From a checkpoint of a small transformer trained on Wikipedia.
Size: 9 layers, MLP 2048 tanh GELU, vocabulary 32768, 46.2M parameters.
Training: a variant of Adam for these matrices, 501M tokens.
Each number is 50 + 15 x the weight over the matrix's rms, rounded and kept within 0 to 99. Layers, rows and columns count from 0.

# down: layer 6 MLP down (transposed), 2048x512, rms 0.0454, rows 1880-1932, columns 128-191
# up: layer 6 MLP up, 2048x512, rms 0.0482, rows 1881-1932, columns 128-191
down1880:42 61 55 62 58 37 61 32 73 17 53 27 71 44 58 20 45 53 63 62 69 54 44 43 48 57 61 46 66 55 43 47 45 45 26 68 48 91 41 56 29 61 40 61 51 51 28 43 54 54 20 45 62 52 48 16 53 49 51 71 89 64 45 58
up1881:56 47 75 66 51 64 43 60 31 54 46 45 70 35 65 58 53 77 60 41 43 94 60 94 51 46 43 40 63 54 40 45 57 28 80 53 26 49 59 34 52 65 49 71 47 53 47 57 48 51 28 62 62 50 46 41 19 23 40 45 34 66 53 72
down1881:54 38 61 53 46 52 54 55 49 63 51 60 46 66 58 49 66 44 78 64 58 24 90 48 45 57 81 55 52 57 48 85 63 60 69 49 72 43 61 48 32 51 65 32 51 67 55 50 25 03 59 55 56 62 37 64 54 49 41 38 62 48 44 19
up1882:16 39 25 29 49 59 27 72 38 76 42 37 53 44 40 08 75 49 39 46 37 41 47 35 67 37 25 81 58 44 39 48 21 64 21 21 35 48 42 56 61 48 50 81 55 24 41 58 61 31 62 51 42 39 56 75 65 55 44 51 36 50 35 47
down1882:52 18 65 69 73 50 35 41 55 24 61 61 64 51 42 55 64 51 24 38 39 66 48 55 62 43 37 45 61 58 52 40 55 37 49 67 12 74 50 34 47 33 33 43 72 74 55 58 34 47 63 59 57 33 44 39 66 37 51 43 39 25 13 31
up1883:74 67 51 70 46 41 54 50 53 42 37 19 78 65 56 36 56 64 45 58 52 46 54 68 41 56 47 60 91 30 51 77 62 62 52 29 40 43 64 45 46 70 36 59 57 50 39 58 37 44 65 41 59 42 30 63 49 52 71 31 53 77 48 28
down1883:60 38 24 50 55 46 36 27 40 59 34 29 56 44 68 45 61 52 37 91 51 46 60 42 40 55 41 38 48 69 71 52 76 18 69 40 53 66 54 50 49 27 36 69 57 76 46 53 37 52 54 82 69 29 44 44 34 76 60 64 73 29 44 69
up1884:66 47 50 82 55 35 23 42 79 30 27 60 18 83 34 57 41 40 37 20 49 48 33 47 19 34 50 59 72 72 27 53 28 54 69 29 43 51 60 20 48 73 69 33 80 75 43 35 18 61 34 30 46 46 28 70 41 38 42 58 62 55 32 44
down1884:70 65 57 46 87 46 49 42 72 27 44 63 67 28 53 56 72 77 21 48 48 54 64 55 58 47 57 60 58 32 53 40 40 58 07 61 50 53 63 90 36 32 27 65 58 59 42 27 23 44 49 64 64 68 45 36 55 38 56 60 49 66 52 26
up1885:40 51 72 59 49 49 41 41 72 32 35 32 39 48 48 74 44 96 39 37 36 52 31 45 71 57 57 60 30 45 54 62 67 47 57 52 30 60 46 49 44 46 64 46 48 36 54 53 32 51 63 36 69 79 72 43 66 40 53 46 54 36 49 53
down1885:62 53 69 66 56 39 55 48 43 60 43 44 54 43 38 41 37 34 60 46 78 23 54 68 25 44 26 45 59 22 63 51 43 74 32 37 72 60 82 30 45 62 31 52 14 35 24 46 53 28 35 22 42 54 53 35 44 76 59 53 60 71 73 49
up1886:28 49 74 47 37 69 54 42 67 29 66 40 70 68 57 38 67 67 40 61 48 44 40 56 70 54 40 46 60 46 38 33 31 66 63 33 39 42 44 61 26 51 38 55 56 56 71 34 76 70 40 58 31 83 26 48 41 42 63 35 51 25 63 53
down1886:58 45 22 74 44 34 55 71 58 41 51 51 68 32 44 33 47 51 59 46 50 50 52 45 27 55 34 52 55 50 73 55 44 49 45 70 43 57 66 48 55 61 30 73 76 35 41 37 43 62 62 66 65 46 56 78 41 65 44 42 57 68 59 30
up1887:33 55 46 89 53 71 35 63 32 81 44 53 66 39 48 29 57 40 45 35 51 34 50 70 17 58 31 58 44 46 44 53 46 28 42 69 38 37 42 42 21 58 34 58 54 36 22 50 44 55 55 55 37 28 39 53 77 48 47 37 72 68 27 41
down1887:49 60 56 44 73 63 47 59 45 51 37 58 59 29 45 38 37 22 40 58 62 59 48 54 66 39 40 60 45 37 56 66 65 62 38 79 63 49 26 57 34 27 39 61 43 25 38 41 63 20 43 61 56 76 15 33 44 65 55 50 41 30 64 36
up1888:68 47 64 69 29 14 44 68 25 45 79 38 44 63 59 37 35 41 59 27 49 69 23 49 33 55 38 46 05 42 15 39 36 83 67 54 74 36 49 44 90 50 45 68 68 57 73 57 47 63 48 44 62 26 66 50 50 68 59 43 26 50 34 00
down1888:22 61 19 07 40 31 63 67 49 33 56 55 72 48 48 63 42 52 56 62 60 51 67 59 80 23 75 58 39 17 23 53 12 34 82 53 59 47 52 48 68 56 58 57 43 51 45 67 71 43 43 54 47 65 36 57 35 33 39 55 62 47 46 57
up1889:31 49 51 39 61 53 32 70 78 68 72 73 61 46 63 33 24 69 58 44 58 43 58 62 50 66 77 65 63 65 19 36 25 59 55 72 47 37 37 43 24 50 49 46 54 37 56 59 72 65 55 43 44 48 49 33 47 65 44 46 37 70 59 19
down1889:56 44 64 81 41 67 43 51 40 44 28 70 78 22 53 53 68 53 61 40 60 85 31 81 45 41 59 53 37 57 92 40 42 66 75 43 55 55 61 54 56 38 63 66 58 65 44 75 33 41 39 52 53 71 27 25 33 61 46 24 64 51 45 42
up1890:48 66 47 68 72 68 50 33 55 40 58 45 58 30 65 44 49 67 31 34 46 37 44 63 41 61 30 56 58 68 29 53 37 72 50 68 45 47 59 41 68 59 51 38 24 60 25 47 54 59 40 30 49 51 34 74 32 48 44 60 43 74 47 37
down1890:61 40 76 25 40 32 57 72 36 55 58 47 33 57 40 54 30 46 57 46 17 64 41 36 48 57 51 43 61 36 58 28 65 29 59 18 26 48 57 41 68 45 33 52 43 47 50 55 62 41 68 49 34 53 40 53 74 72 64 48 41 25 57 51
up1891:56 66 52 45 46 57 63 42 57 81 57 48 78 46 41 32 57 51 26 46 55 43 44 49 68 51 46 42 37 36 66 37 55 47 52 82 51 58 43 37 50 51 50 46 53 41 64 20 79 49 68 46 18 40 26 46 51 61 57 68 42 34 43 49
down1891:59 75 18 50 64 35 36 36 50 45 31 48 38 48 63 35 60 73 49 46 71 45 64 43 41 09 51 34 64 60 29 50 71 52 60 37 46 76 90 45 62 81 62 36 51 58 20 58 32 47 26 66 66 69 47 20 46 41 56 47 43 62 33 52
up1892:52 51 51 72 23 34 41 53 57 57 51 37 70 54 49 56 30 44 63 47 39 45 55 59 33 49 40 55 51 38 31 47 52 73 42 51 70 48 41 42 47 49 52 47 62 76 53 43 33 62 51 47 51 58 59 61 42 34 49 43 32 65 66 51
down1892:70 55 42 43 45 39 64 33 28 42 21 51 39 41 60 40 62 42 07 65 64 42 44 57 37 64 22 68 44 48 47 40 46 47 48 36 36 60 57 25 54 48 55 39 73 51 38 70 52 24 51 76 85 53 54 45 41 36 54 57 57 39 42 69
up1893:62 99 38 70 49 42 29 53 58 35 82 59 83 16 73 32 77 76 47 65 46 72 20 56 55 60 48 32 43 41 56 45 40 62 81 47 90 20 60 00 62 36 70 61 64 54 54 43 00 13 52 22 51 25 58 40 49 42 58 52 17 41 56 38
down1893:62 46 47 65 33 55 62 33 71 40 33 56 67 28 69 29 30 72 45 59 18 61 49 35 63 46 57 74 37 32 00 73 34 38 22 66 10 37 61 62 48 38 42 82 30 60 31 57 17 64 46 41 71 21 45 50 39 59 78 43 48 42 34 42
up1894:39 37 48 29 48 50 66 80 36 32 45 57 55 61 56 64 46 79 57 34 43 53 16 80 64 57 80 57 85 63 42 58 43 58 56 45 43 69 29 50 72 60 27 86 49 51 53 47 37 70 52 28 49 16 53 38 40 30 96 31 50 52 46 22
down1894:62 47 12 64 68 50 67 39 48 38 53 72 33 50 54 64 46 10 51 58 36 86 51 60 49 41 27 81 59 62 31 42 60 56 55 49 60 44 46 48 38 79 35 34 25 24 24 40 28 58 46 49 67 40 29 33 34 34 52 46 36 57 56 36
up1895:42 39 61 54 66 48 40 59 34 56 34 43 53 29 47 59 38 62 23 55 41 53 34 51 63 60 71 78 71 29 30 35 38 48 42 55 01 51 56 83 74 57 06 63 63 40 23 25 51 41 54 44 62 55 51 37 26 31 48 54 55 74 39 33
down1895:35 54 47 45 44 55 42 53 50 61 58 57 76 63 53 33 60 47 54 61 80 38 40 46 35 42 56 29 45 70 58 66 56 41 46 37 56 44 62 24 52 39 59 40 49 60 60 73 59 40 28 55 53 56 31 61 67 58 48 48 47 47 44 49
up1896:56 46 60 61 37 68 43 54 63 53 60 37 61 79 54 44 40 63 29 53 37 51 44 51 69 54 82 62 38 75 43 42 41 38 64 59 38 52 47 38 64 58 59 30 52 51 46 37 55 52 44 42 59 67 45 48 31 60 73 65 30 43 45 37
down1896:51 52 54 48 65 38 48 56 36 48 32 42 21 47 43 58 40 32 51 46 48 44 60 26 70 39 36 58 47 45 66 43 43 55 65 53 48 59 68 65 58 43 46 66 50 48 49 47 57 46 54 37 62 47 72 28 46 78 63 64 52 72 55 46
up1897:38 19 57 90 76 43 58 50 64 67 51 49 35 65 11 15 34 49 72 54 37 60 24 11 39 63 41 43 44 34 57 52 61 55 40 33 30 13 56 39 40 53 71 62 58 47 55 52 34 81 51 62 74 00 78 67 86 34 32 43 43 46 47 55
down1897:36 36 52 31 73 47 57 82 64 66 82 60 38 52 57 82 24 28 63 23 40 55 70 66 46 59 66 50 55 30 68 14 50 53 71 45 58 33 54 63 00 16 51 70 44 08 46 48 33 46 58 63 68 58 49 35 38 40 51 46 66 56 55 79
up1898:78 71 54 55 65 41 52 46 32 45 60 59 59 19 41 37 62 50 46 39 25 65 46 56 43 30 30 48 56 40 45 28 57 52 55 36 28 41 74 40 38 48 45 73 43 39 41 48 42 65 40 41 94 33 47 54 57 45 48 37 49 78 45 50
down1898:50 54 42 62 57 48 29 35 25 51 88 50 51 45 37 63 33 47 50 32 61 39 49 64 44 60 44 36 55 83 59 25 67 48 34 58 55 57 73 43 61 56 41 57 78 54 54 45 54 78 25 54 40 47 71 48 44 63 54 49 18 85 68 29
up1899:23 40 49 64 25 48 33 54 70 33 46 43 16 31 73 43 50 48 38 46 39 54 44 74 43 58 75 47 66 31 59 42 31 71 64 55 46 57 61 45 55 52 63 48 54 70 32 50 33 56 40 50 59 49 54 52 59 45 40 50 56 42 45 40
down1899:75 60 67 41 70 63 57 49 24 74 36 60 54 38 42 45 60 24 65 45 43 49 63 36 56 36 44 76 54 53 63 44 56 60 50 52 56 60 43 52 29 47 54 22 50 34 44 57 58 36 50 40 18 53 70 53 28 47 54 55 56 63 50 45
up1900:45 36 36 58 39 55 45 48 66 53 60 40 42 87 51 56 26 45 46 48 64 45 45 53 46 60 67 36 41 48 44 75 44 77 65 46 64 47 44 29 64 43 28 36 48 64 54 38 51 65 58 55 63 33 47 67 37 44 53 62 50 30 69 45
down1900:70 77 37 64 65 62 61 43 45 61 49 50 35 33 40 60 41 24 54 43 63 67 46 64 39 40 41 67 45 09 58 48 58 44 56 32 54 50 65 42 53 52 43 46 62 46 25 49 53 28 50 46 29 47 49 58 55 47 62 58 74 45 51 46
up1901:34 48 26 71 54 54 67 54 83 58 63 79 66 58 53 67 29 50 18 42 34 51 58 51 25 52 44 37 44 43 41 68 51 31 83 49 57 48 33 38 38 52 39 55 71 39 53 52 37 59 50 71 51 69 46 71 28 38 67 27 59 43 36 47
down1901:62 53 50 60 63 51 37 40 52 64 49 50 56 49 41 38 51 36 63 40 60 57 67 65 64 47 50 44 66 63 72 54 53 51 25 34 36 73 61 52 52 53 53 52 43 63 46 50 52 44 39 47 56 31 50 25 67 31 44 62 69 31 47 68
up1902:33 62 50 96 46 68 42 21 62 41 60 66 52 70 54 52 77 40 09 61 40 61 40 47 28 71 59 34 32 45 46 23 39 39 47 60 42 34 30 40 57 49 68 49 57 57 37 52 33 27 32 31 37 55 50 46 57 73 19 49 52 39 59 59
down1902:56 63 66 72 38 00 46 63 44 61 41 90 19 48 57 62 44 41 58 45 65 65 71 45 29 52 35 60 54 47 18 67 29 60 47 30 49 24 61 67 60 47 77 36 69 32 55 22 40 52 51 68 23 37 49 46 37 65 59 35 54 78 49 60
up1903:31 32 27 45 45 40 52 58 57 56 58 64 20 29 46 36 63 48 40 37 49 69 65 30 33 60 44 56 49 56 28 45 34 55 40 65 54 25 74 67 46 51 59 48 40 49 53 45 69 55 44 61 55 53 60 42 53 58 45 85 51 47 71 44
down1903:54 51 53 45 42 58 54 37 60 59 41 46 38 41 53 43 55 43 48 37 54 48 61 43 31 34 46 50 47 61 52 54 45 61 38 41 50 48 50 39 47 41 51 50 59 56 44 56 40 36 48 51 48 40 58 62 65 43 49 42 53 60 52 40
up1904:33 56 09 28 50 51 47 65 37 24 53 30 83 83 39 23 51 43 37 23 50 64 40 57 56 36 71 33 32 42 32 70 57 20 73 50 62 68 23 62 49 53 41 57 49 38 32 37 45 36 69 44 51 42 53 78 49 40 35 57 21 65 11 78
down1904:27 31 40 73 60 63 53 55 43 43 34 63 34 67 50 46 59 69 61 61 62 60 62 59 66 74 55 98 70 44 57 52 32 83 48 52 56 46 43 47 21 55 54 31 68 86 50 28 50 45 48 69 55 69 30 45 21 47 84 66 71 50 60 52
up1905:35 47 71 73 31 57 49 60 47 62 71 57 48 60 49 28 54 27 26 58 44 61 73 35 21 54 34 63 39 49 42 38 31 67 30 40 29 50 40 43 43 62 40 41 44 61 29 51 45 65 46 34 62 52 82 36 65 52 55 69 51 54 65 42
down1905:28 75 42 72 37 46 64 52 58 67 45 46 64 57 65 38 57 54 54 63 51 56 46 34 52 71 64 48 63 68 79 51 32 28 66 60 73 45 48 55 65 77 56 66 40 47 46 55 55 61 71 48 59 92 42 56 39 37 27 40 73 51 45 00
up1906:58 75 49 99 10 31 10 57 58 25 42 65 86 46 49 33 63 58 40 63 44 44 12 54 51 47 37 66 50 78 55 21 50 55 49 17 57 04 71 54 33 45 44 72 42 40 37 55 50 76 41 45 42 22 33 29 60 39 21 39 21 65 33 53
down1906:36 50 65 73 41 18 56 32 69 56 75 53 45 45 37 41 37 54 43 49 69 76 50 54 31 52 42 60 30 59 38 86 34 34 27 49 68 35 62 56 48 63 59 31 58 47 51 55 69 58 47 32 49 61 60 26 65 52 57 30 27 45 46 40
up1907:70 40 37 24 43 41 65 58 44 46 63 61 40 47 43 54 57 54 39 69 43 45 63 46 46 47 31 50 28 49 25 71 63 41 41 40 65 33 65 55 65 51 40 69 55 30 23 28 45 63 73 61 54 42 52 39 42 46 41 52 36 48 38 46
down1907:51 41 64 39 42 70 55 59 34 57 54 46 69 49 24 55 34 48 63 42 59 36 58 53 32 44 42 32 61 40 39 40 37 45 40 44 69 39 53 88 27 37 51 29 79 39 48 51 52 39 43 49 48 88 49 32 21 47 51 50 53 37 41 53
up1908:57 46 41 59 38 59 53 42 25 77 59 47 56 43 31 15 75 47 50 53 65 47 47 41 26 63 26 73 63 74 28 66 54 61 34 28 66 43 70 41 73 35 11 67 58 44 67 56 40 61 48 52 65 44 55 43 38 52 33 50 59 51 22 31
down1908:39 31 32 52 43 54 65 55 42 42 73 68 52 42 36 71 53 44 32 38 39 52 62 65 49 29 43 43 39 42 19 56 63 43 31 33 45 44 57 61 64 45 56 56 56 63 55 56 37 73 45 45 29 50 56 57 44 48 65 75 78 66 49 49
up1909:62 76 39 53 33 64 18 50 71 42 41 53 62 40 24 33 64 55 41 67 58 61 37 66 53 53 83 71 70 47 43 50 67 36 77 50 52 45 63 77 63 53 49 23 51 63 45 30 25 57 60 36 33 50 74 97 57 33 78 24 43 42 28 44
down1909:29 31 42 38 60 67 35 36 80 19 68 70 36 69 54 77 46 38 50 71 70 60 72 55 52 24 52 46 92 40 32 54 47 54 59 00 36 65 40 75 58 45 40 46 38 60 56 57 42 50 62 72 33 54 61 40 42 46 88 61 65 36 56 34
up1910:25 41 35 65 31 66 62 62 42 32 69 54 46 64 81 37 62 51 25 44 34 28 33 48 63 48 31 54 63 42 62 40 48 72 35 28 20 60 65 41 65 39 61 72 47 48 70 75 51 44 19 44 36 41 64 59 29 62 37 59 47 54 48 50
down1910:60 46 44 77 63 22 23 48 65 42 59 59 61 59 33 17 50 25 61 61 36 42 44 47 48 60 31 43 54 49 79 24 68 53 29 62 32 31 69 44 43 29 31 51 70 66 45 73 74 59 55 56 61 69 43 46 46 47 17 62 50 38 38 24
up1911:69 58 49 75 67 30 35 57 37 59 70 36 43 68 31 55 46 59 53 62 67 64 47 53 38 25 35 46 83 49 25 14 48 56 56 45 41 52 76 56 59 63 43 49 45 62 23 41 43 52 34 64 44 29 23 45 45 49 51 66 55 72 45 36
down1911:59 34 53 18 49 62 35 56 53 40 82 67 21 58 64 56 52 65 65 85 60 43 55 46 43 38 49 53 55 29 42 27 45 45 54 76 33 56 66 62 42 37 48 66 56 47 63 50 63 26 53 16 47 60 40 48 63 83 52 79 34 56 45 56
up1912:31 36 53 51 62 35 60 32 45 66 65 33 34 64 72 53 15 59 58 42 45 16 50 53 35 69 52 54 61 21 73 65 47 68 59 66 47 71 60 39 65 61 64 59 87 48 70 79 75 51 50 12 35 50 38 54 45 52 64 45 37 43 23 71
down1912:49 42 30 32 46 59 42 52 19 53 55 57 39 56 55 65 40 41 38 33 35 57 40 45 56 51 33 55 57 65 38 62 40 56 59 57 56 28 31 56 61 50 62 35 23 58 42 50 28 38 44 74 51 62 51 81 60 51 55 77 72 43 64 74
up1913:44 59 00 67 54 41 23 69 45 53 36 78 70 39 61 35 49 50 41 49 54 47 17 56 05 80 54 65 56 40 49 35 47 34 61 21 55 27 31 32 43 60 48 61 61 32 25 12 62 35 67 53 62 47 53 50 54 44 65 29 48 50 33 51
down1913:66 41 44 58 33 51 73 43 56 49 46 61 39 74 68 71 66 39 51 75 40 52 64 50 49 60 45 45 55 35 29 65 28 47 52 44 71 56 43 34 39 41 60 24 24 74 32 39 63 56 15 62 54 55 49 30 61 44 51 48 58 35 53 55
up1914:45 38 46 46 67 43 34 45 42 62 47 45 35 75 41 66 37 54 52 65 52 48 40 42 35 50 49 62 73 43 41 43 74 52 40 32 59 58 37 54 64 54 73 43 47 60 30 41 31 61 48 41 64 44 61 52 58 34 56 28 46 29 50 23
down1914:60 73 55 54 51 49 56 52 56 51 53 62 53 43 39 56 53 31 59 53 56 39 57 63 69 35 41 56 48 41 56 62 33 32 67 79 37 56 45 25 47 36 17 47 52 48 46 58 56 41 36 46 37 70 37 45 47 64 44 68 54 68 50 65
up1915:64 39 45 44 56 40 55 75 41 47 64 60 65 49 32 46 38 50 41 41 50 39 57 43 60 64 58 41 54 69 43 38 22 57 55 56 38 16 46 67 52 46 41 62 50 53 36 65 51 55 38 53 44 47 09 47 69 46 73 51 63 35 51 49
down1915:41 66 54 47 55 61 45 50 33 53 36 48 56 42 37 55 70 12 63 64 55 55 48 49 44 41 45 63 50 32 58 55 54 45 56 46 42 56 55 53 55 58 38 59 62 47 49 65 60 40 58 44 63 39 43 38 49 44 39 54 56 72 58 47
up1916:36 31 66 40 45 63 55 43 48 35 16 43 22 62 36 49 90 39 21 33 43 43 34 55 46 74 16 47 24 49 49 68 73 54 43 53 61 43 65 42 40 55 34 34 87 72 56 56 52 58 49 28 36 45 71 47 74 39 50 60 40 76 36 59
down1916:74 62 44 50 48 48 43 32 71 68 58 49 69 37 56 69 46 53 66 48 57 45 30 34 57 67 39 59 42 40 72 36 46 55 75 28 56 50 55 34 62 79 45 55 65 53 37 56 53 62 77 68 51 52 83 38 47 38 77 29 49 53 39 41
up1917:71 77 25 60 28 29 38 38 54 69 29 38 49 46 24 42 57 75 60 47 63 40 01 84 39 46 56 71 69 40 69 59 40 34 59 53 46 37 62 56 72 53 25 51 50 45 40 31 32 41 32 39 93 30 23 61 49 57 58 43 35 71 34 51
down1917:68 32 63 38 69 43 55 56 60 65 73 71 48 65 29 69 51 50 52 39 56 62 74 41 78 50 70 35 54 69 25 50 68 36 37 62 51 47 64 42 29 28 48 55 52 57 82 46 44 75 56 51 25 39 53 38 37 84 53 46 59 61 53 60
up1918:34 66 67 69 17 59 64 50 78 44 45 46 79 47 45 42 42 60 58 58 44 40 18 55 41 70 51 81 81 43 59 77 73 52 49 49 53 38 31 59 65 37 55 58 80 69 50 56 34 52 40 43 58 44 61 56 51 25 57 31 74 49 45 38
down1918:63 53 57 73 52 41 59 38 31 55 50 29 47 50 34 65 28 28 29 15 64 41 55 59 59 29 37 65 44 39 57 61 38 49 68 36 58 54 62 55 46 49 48 29 34 49 51 44 82 43 79 59 71 46 62 42 72 78 64 74 65 56 65 53
up1919:62 37 45 13 59 58 46 65 54 43 06 32 58 42 64 59 64 63 19 58 58 61 55 50 43 64 30 54 54 11 79 77 67 54 60 24 51 47 27 67 55 42 24 46 67 61 41 56 47 72 56 41 66 41 33 47 56 52 49 22 48 43 30 45
down1919:69 58 52 61 61 56 78 49 88 34 44 58 64 66 70 54 53 67 62 59 37 11 40 46 73 63 56 40 50 46 71 34 38 71 30 57 69 80 53 30 31 39 50 55 59 65 50 21 68 67 33 62 41 29 56 35 45 45 49 73 55 61 37 42
up1920:55 53 49 54 50 36 64 57 52 30 53 35 55 40 58 52 33 19 44 59 42 67 44 55 44 37 37 51 75 45 84 37 27 43 40 53 50 57 53 40 49 62 18 65 47 43 58 32 38 45 53 55 70 31 49 15 53 53 34 56 51 58 56 55
down1920:28 74 36 52 71 14 41 64 58 46 32 54 37 28 32 68 47 69 29 54 48 39 81 54 49 71 40 38 40 86 45 71 48 22 62 35 55 48 47 58 52 47 63 38 66 54 50 65 61 24 71 60 10 52 51 69 57 53 51 71 46 55 33 43
up1921:47 49 51 65 57 53 52 46 51 61 83 38 69 30 55 55 43 69 43 36 48 77 55 29 82 46 71 38 35 64 45 31 60 56 40 71 32 72 57 58 73 39 46 46 66 61 55 42 51 61 44 53 14 17 62 25 83 24 54 52 46 44 52 59
down1921:49 33 42 55 54 36 58 31 37 51 33 48 54 55 37 87 62 49 61 22 48 65 57 50 28 56 37 27 70 63 49 23 50 53 41 27 50 52 54 62 54 29 70 56 39 73 45 12 66 57 36 59 79 59 58 55 56 41 61 45 67 42 71 60
up1922:24 39 42 43 24 56 58 57 39 45 62 41 51 54 49 62 37 75 36 28 48 87 55 51 53 50 53 62 44 49 13 51 34 48 58 68 21 43 71 40 47 40 46 62 43 76 55 48 50 58 34 33 19 23 47 53 74 39 36 39 42 62 30 52
down1922:70 26 30 49 46 55 47 57 33 54 51 50 54 44 50 64 53 43 74 52 63 64 70 39 61 61 49 29 44 58 47 29 59 40 23 51 66 44 62 45 42 13 62 38 47 68 58 67 60 28 80 31 26 52 77 37 43 39 48 59 56 63 56 67
up1923:45 22 40 32 40 47 68 38 44 67 51 47 60 60 47 34 47 77 30 63 22 35 27 42 49 52 48 63 68 30 24 51 59 41 46 61 48 53 50 62 63 83 27 74 53 48 50 62 32 44 33 34 73 43 44 44 39 37 63 29 58 30 15 52
down1923:40 87 71 58 69 58 62 60 55 31 31 61 69 64 45 47 53 52 69 42 53 40 61 66 54 51 39 53 08 50 52 38 49 51 46 56 67 32 64 53 68 31 27 52 47 44 71 54 43 52 26 72 37 38 44 42 57 36 64 70 31 51 68 41
up1924:49 73 23 54 63 44 74 48 67 15 45 62 43 33 68 48 76 46 45 37 57 76 53 28 65 69 62 24 44 40 35 56 62 45 51 45 54 48 38 41 37 72 51 75 73 49 61 47 57 69 79 61 15 56 55 46 32 44 53 54 58 70 56 46
down1924:34 71 37 79 49 53 63 48 63 65 48 73 64 49 68 32 58 28 27 46 64 68 47 50 35 56 82 49 29 26 44 36 56 55 64 62 49 70 33 48 29 65 58 41 67 56 39 29 42 35 40 55 28 44 52 67 39 76 43 72 62 58 73 43
up1925:56 40 30 56 36 39 50 71 50 52 65 53 33 45 55 55 34 62 41 65 66 71 64 49 61 49 50 65 34 17 00 42 62 51 71 75 22 57 59 67 61 51 10 24 64 37 53 49 44 62 56 48 62 44 75 31 57 36 53 34 33 41 40 24
down1925:34 43 65 46 52 69 33 51 70 64 45 63 53 39 21 41 57 55 33 47 38 58 24 50 35 23 66 58 21 51 56 58 31 53 65 24 44 50 52 61 47 00 63 63 46 64 81 56 86 14 57 46 45 75 58 44 46 53 39 43 62 31 89 17
up1926:64 19 42 69 32 44 45 64 60 30 45 36 39 71 46 46 63 47 52 60 45 42 42 62 58 40 53 47 60 25 42 60 26 77 45 63 62 39 39 50 44 39 48 52 59 66 62 43 45 46 63 65 57 38 69 51 67 52 61 55 56 50 20 32
down1926:65 18 85 63 45 41 53 22 57 45 35 38 31 65 75 81 67 44 34 62 69 38 58 66 44 60 14 51 60 61 58 51 76 17 71 63 44 39 62 43 64 13 40 27 60 49 65 79 61 51 66 61 48 49 55 85 41 81 35 33 88 08 52 36
up1927:56 89 05 60 57 42 26 39 82 37 56 58 41 69 50 60 57 49 28 62 62 38 36 47 70 55 53 53 31 41 16 58 37 52 72 51 47 55 29 52 51 62 39 35 71 52 37 49 39 37 48 39 25 62 40 83 81 80 84 53 40 47 61 55
down1927:12 67 46 30 39 29 46 81 44 46 62 41 56 61 31 66 49 57 57 64 50 52 39 52 40 40 65 66 81 48 66 37 35 39 36 50 63 55 65 51 33 40 63 68 52 48 43 14 75 45 74 62 47 24 35 48 43 22 41 50 50 48 44 30
up1928:47 68 55 29 53 47 49 48 33 76 24 22 61 91 41 55 21 55 51 55 05 44 36 43 32 67 44 67 52 46 54 64 44 55 52 27 56 55 63 36 84 46 57 34 52 83 60 60 58 54 45 63 85 49 69 65 32 31 53 52 52 57 63 06
down1928:61 67 73 84 66 24 35 43 53 43 55 31 37 41 56 76 41 38 39 60 64 68 54 63 26 54 69 78 41 29 49 41 38 62 75 60 33 40 50 44 66 99 42 23 47 25 60 42 58 44 61 55 34 46 13 41 50 58 61 51 37 65 56 62
up1929:59 56 38 43 63 42 59 55 42 48 41 62 63 35 51 43 58 54 55 27 35 78 52 59 32 59 68 52 58 71 59 38 56 49 45 61 42 40 54 70 40 43 70 55 48 68 51 42 50 59 64 28 44 47 23 59 44 38 41 40 46 45 36 37
down1929:37 55 76 53 40 45 55 32 37 53 53 30 56 56 47 60 54 38 56 54 52 77 73 67 40 36 49 43 55 33 45 71 64 56 44 35 64 58 66 35 72 81 33 54 54 57 47 60 66 60 28 55 37 43 56 37 53 65 57 64 41 60 50 50
up1930:33 38 60 97 33 53 60 44 58 62 33 41 63 43 65 39 60 64 39 53 58 31 27 43 41 45 42 58 81 19 54 46 71 45 66 42 20 52 06 32 39 54 67 58 66 62 46 58 45 46 59 28 57 64 37 41 72 52 54 43 52 38 30 40
down1930:73 32 35 56 72 56 38 34 56 72 31 40 59 38 40 44 36 46 17 48 49 33 39 70 61 53 47 08 45 54 09 54 50 37 39 55 34 60 44 39 29 23 55 53 52 54 58 26 60 51 45 53 48 60 45 69 61 56 59 90 63 43 40 64
up1931:51 40 37 34 36 42 17 62 71 48 41 44 71 64 46 39 81 75 52 37 41 52 41 44 35 66 28 53 18 34 55 20 75 31 45 27 46 58 55 34 30 38 38 77 49 30 46 63 28 76 49 50 74 44 49 48 51 46 59 44 19 54 44 52
down1931:45 51 34 66 75 16 46 53 63 61 52 26 46 56 67 56 38 60 35 29 50 65 58 55 45 68 27 37 54 35 29 43 50 76 36 73 60 69 71 61 84 51 36 70 20 46 36 41 48 31 33 47 52 55 51 32 51 60 68 54 51 49 53 71
up1932:61 40 62 53 56 57 75 55 39 46 42 30 53 39 59 16 44 37 16 37 46 57 35 61 60 63 38 36 38 35 37 19 47 43 50 58 34 55 56 45 44 72 74 24 88 81 44 41 65 45 32 48 45 35 62 30 49 28 56 55 27 82 54 41
down1932:74 41 38 51 25 30 78 61 34 37 60 29 34 71 68 36 43 35 46 68 71 45 54 79 49 36 17 77 61 48 60 54 31 35 56 47 27 48 63 69 40 59 58 33 50 45 69 58 59 34 67 49 51 70 48 48 39 74 36 76 49 26 67 35